Each number is 500 + 40 x the weight over its row's rms, rounded and kept within 0 to 999. Layers, rows and columns count from 0. Numbers have three digits each. The size before them is the row's rms in percent of the matrix's.

# gate: layer 6 MLP gate, 4224x704, rms 0.0359, rows 1727-1731, columns 528-703
# up: layer 6 MLP up, 4224x704, rms 0.0349, rows 1727-1731, columns 528-703
# down: layer 6 MLP down (transposed), 4224x704, rms 0.0354, rows 1727-1731, columns 528-703
gate1727 093:508614471499466538460458550504488530516533488532494485517471484484515506448517458600389533457496464569489507506481479553447411508537498537545506521500547539513466474501516523539411476434480470499463470524501483560570502563499531468549466500494535437518505521612481462562468504464474492498490527456529479518438493489460492500455446501473480485496505466507519474548441481438545496468503533443489503549484440488472529506508471536505462468546598537519558524530444514462525546531470498485540555444427454490425544518513436511493506476
up1727 099:517541533535455537507592537456522520455509558531388550520499528513529520425494503514518489536443507544517566412514460539523491540404457555501545439460537454510490531519478544496418474537518488456487546548426521445539412475520528506512505492423484497472554545528448462572476476492484513402469496509496496587513451551461479501535439503493511480444531476518522512525444470479472505466467601440480559532457465545461460465510473592489465485563440554469524517567520518485468534482475472465526550474388491476476569533470475478531447481
down1727 094:490492470493510409498499456565483429593444500475454587457531432488496498500509505536494520407515489476491545538486570514525437475509475548459532514478436496497444543486547515495510462432497563540505506521438500528502535467459513524468576554467526404491533492466432456536570533459562476484511533472544430456447535505497531477538509498500558488488498440447542513503555542490502465506531462493506435451474488544517556483593466469490584399503484463532538524577570450432596479419507474452475504578464497504567511534514485484491536559
gate1728 129:453517500576519503461513515557529546500491541469504510470476512408461459502445498524457484491406520485485507498615555535483465491484441486488512504553529473394448477549481562552457485513498451507458531483510537545427577526532439476514481486500542527451445543516594548552500516516557558546476517500540499445466623491436493561498442463522500544465497492558559471497523545511525481531444498477483481451466436569468453508504481483495458521520449481511537476559510474506507516465486418424472500522505496528536533534454506443438548458
up1728 118:450512500526574559543474522519577481520491525532521552462499484465466499519520429518461485475488550443502541410545548445469453565539457460436588536476502535530492454496508550531439499524457503492440514435529617467522519497599403461514419498476514602435501541512521478507604519453528434480460505425551519446493545477515518519481528445559508578499455502523490485495496502469491508467480562443598497467491391512536533481501481521484525487515510473539531428557456463513551493484595450424487520553523507550518529530524502517504575421
down1728 121:500498523481494569522444489529441508438500401507536552450535524460512535506482495419503466445498529492475430467470537426554497472497474491497508568557522555482539497510514500496470500493450508514493504498466478541489523497458479507554526488465494499478516451554513441540508510499478536406526449520542517481506572469501517450473530509524547465437425458496571493469509457516535505454462480541577493484493480512479490533480542460485550512532529397407513510484474539532516479462558529469433514496524483508496419515536445461483529523
gate1729 116:483507550577426474467493563529523433473519532528474479473517491509558486464497450463568561484439483457510529518518477488516556555478471482541449488448479463524481523537477479524504529481488532548523518519544449515586511518514467514513455552515409466531482499554429488545495444594508470515472481497445565492523455533480492516431481497532551431427479502444507566540576518497426459499532482495503554493521470488526482507514419499488453557506528519467550462477475494513483514475453513488554468495509511498485534558521526384459515498
up1729 120:473531487490501547587499473488552466488596516418538538474473483517520501512479554527428489555513471543548535514543541471514533449537544495464464502471452469477456521525543505458495502463522551468496503454556524469431457483487414508457365550465518498429478516486530451442500553584536504509531526463540451464530534453545512460507465569585535503523493433495471491473452561437526479576475401579556452474527461538466435475481545515442436445462523463508569466546537537402571536459483520543472514520489564433427545517542542489500486470
down1729 106:567472481505519431553508494454489490518502507547549444519436479545478535365597437470441501472580440526414463516564481462508472426505459503469543539559572565514558574436499503535486523513439460427503472492493553491492490449547484409568486459427503488568565510439567527528455500430500552500592580482507481530499497497498429522498502501535485511481546569575543496463513495486543547522518552455506504432469473495553466507472540440483415496462529466450489543508470444514529512508479520492458563464483566546497535529535436431472523494
gate1730 086:467526519474538592507539498545502449462537538436441442454408552551486491476490442538498456484491545464477533505479512523459470547416561527521542492467581579564458484512435549492482381544526485422568530486512443477548539494595484581498435510514467487563533587484485509532499465516571454520527463461531510554466457511501423472512434496516537554523506490485497431570531510534468464458522498537491474425465485442502465469567545480466515527488516381460493552482497630513462546558533543490562521525421463477488508467506488525506536524
up1730 090:476524507452510508501501502509456543493521460439436524454503486510443449475455446474568451565559497499534536512476512517483455528477504476499524490489473475540439459489475477524527404506486581439487542521537443498497491475470469554479510491465415566549544560561490488541509449462547483478489436498460542498505501451550511440498445543491539574505544536527510536513516507497458508540508474529542512479500490444442573414468514497490487553573461550485497535493551623512455520515450549533499447485486497489468545504469514478579504604
down1730 085:503454521519513515494520529499485513485525551532447481542524554491471509538468499527463559544528544529513465541533513430518469450401531497509527419506512525532492525518499473546471496484479465522548490477548491444523533488517504489447484575554562505505499495468513515465483541530498458567472486537529499460489520545506486538487525522546499540527512513545490524496589531576542539473423431507493540527535457428440509485528467502489568464485472468475476517493487456487481473523528509417469493512515464597469505449490489553464574450
gate1731 101:449535529504503462474540512459469522448478479468421535522422521504489558532462420522547446457484466456512536462467562483571509521526467503483440571550503572433538512483531568511546542528443497487443535522533544526564481431479537456543533401413497532438437447506494556534426483518540475513580529422437529480486483525466528491487481479576472514553466533504466524480461510485515519408454457486514520515565454524492410474537470459447549571469496531620510490524530395583492535462571520459493477558531539495392536477524465559457483536
up1731 102:497570564462505506426470496488499477448532442489493496469477489527498452466483492530463522518507472501568471512519417522509457520487508463507490497469431470478510526532467511414477467465531515535455525497488486463477548431520504485426488567522419485507502460515487473490526485488486436483528506501580489506523498492508531497515512542465468505495519527454532520421555468489480548444541498483490476450426522494585494466457478550498502507516468504515469477513489508486471450538549448536474490499498435457590541512453449489479519516
down1731 094:489520467442524475476520463460486486493442511512442507514529491459523503549495511535529515534471509520490511524476507493390524511480502539485494515519534525547453479435499513468522524441535549511519470548439462444514464531510511503465498554570508474624545483493505485545555491494533507457479494519530488507523519497527427445470509537464468501528508499490460526567591514526443427661484442529474474473524504453460516450481514551526515561526532455517516552478485590485477451497456497501528441460533523492578481539491522540499524543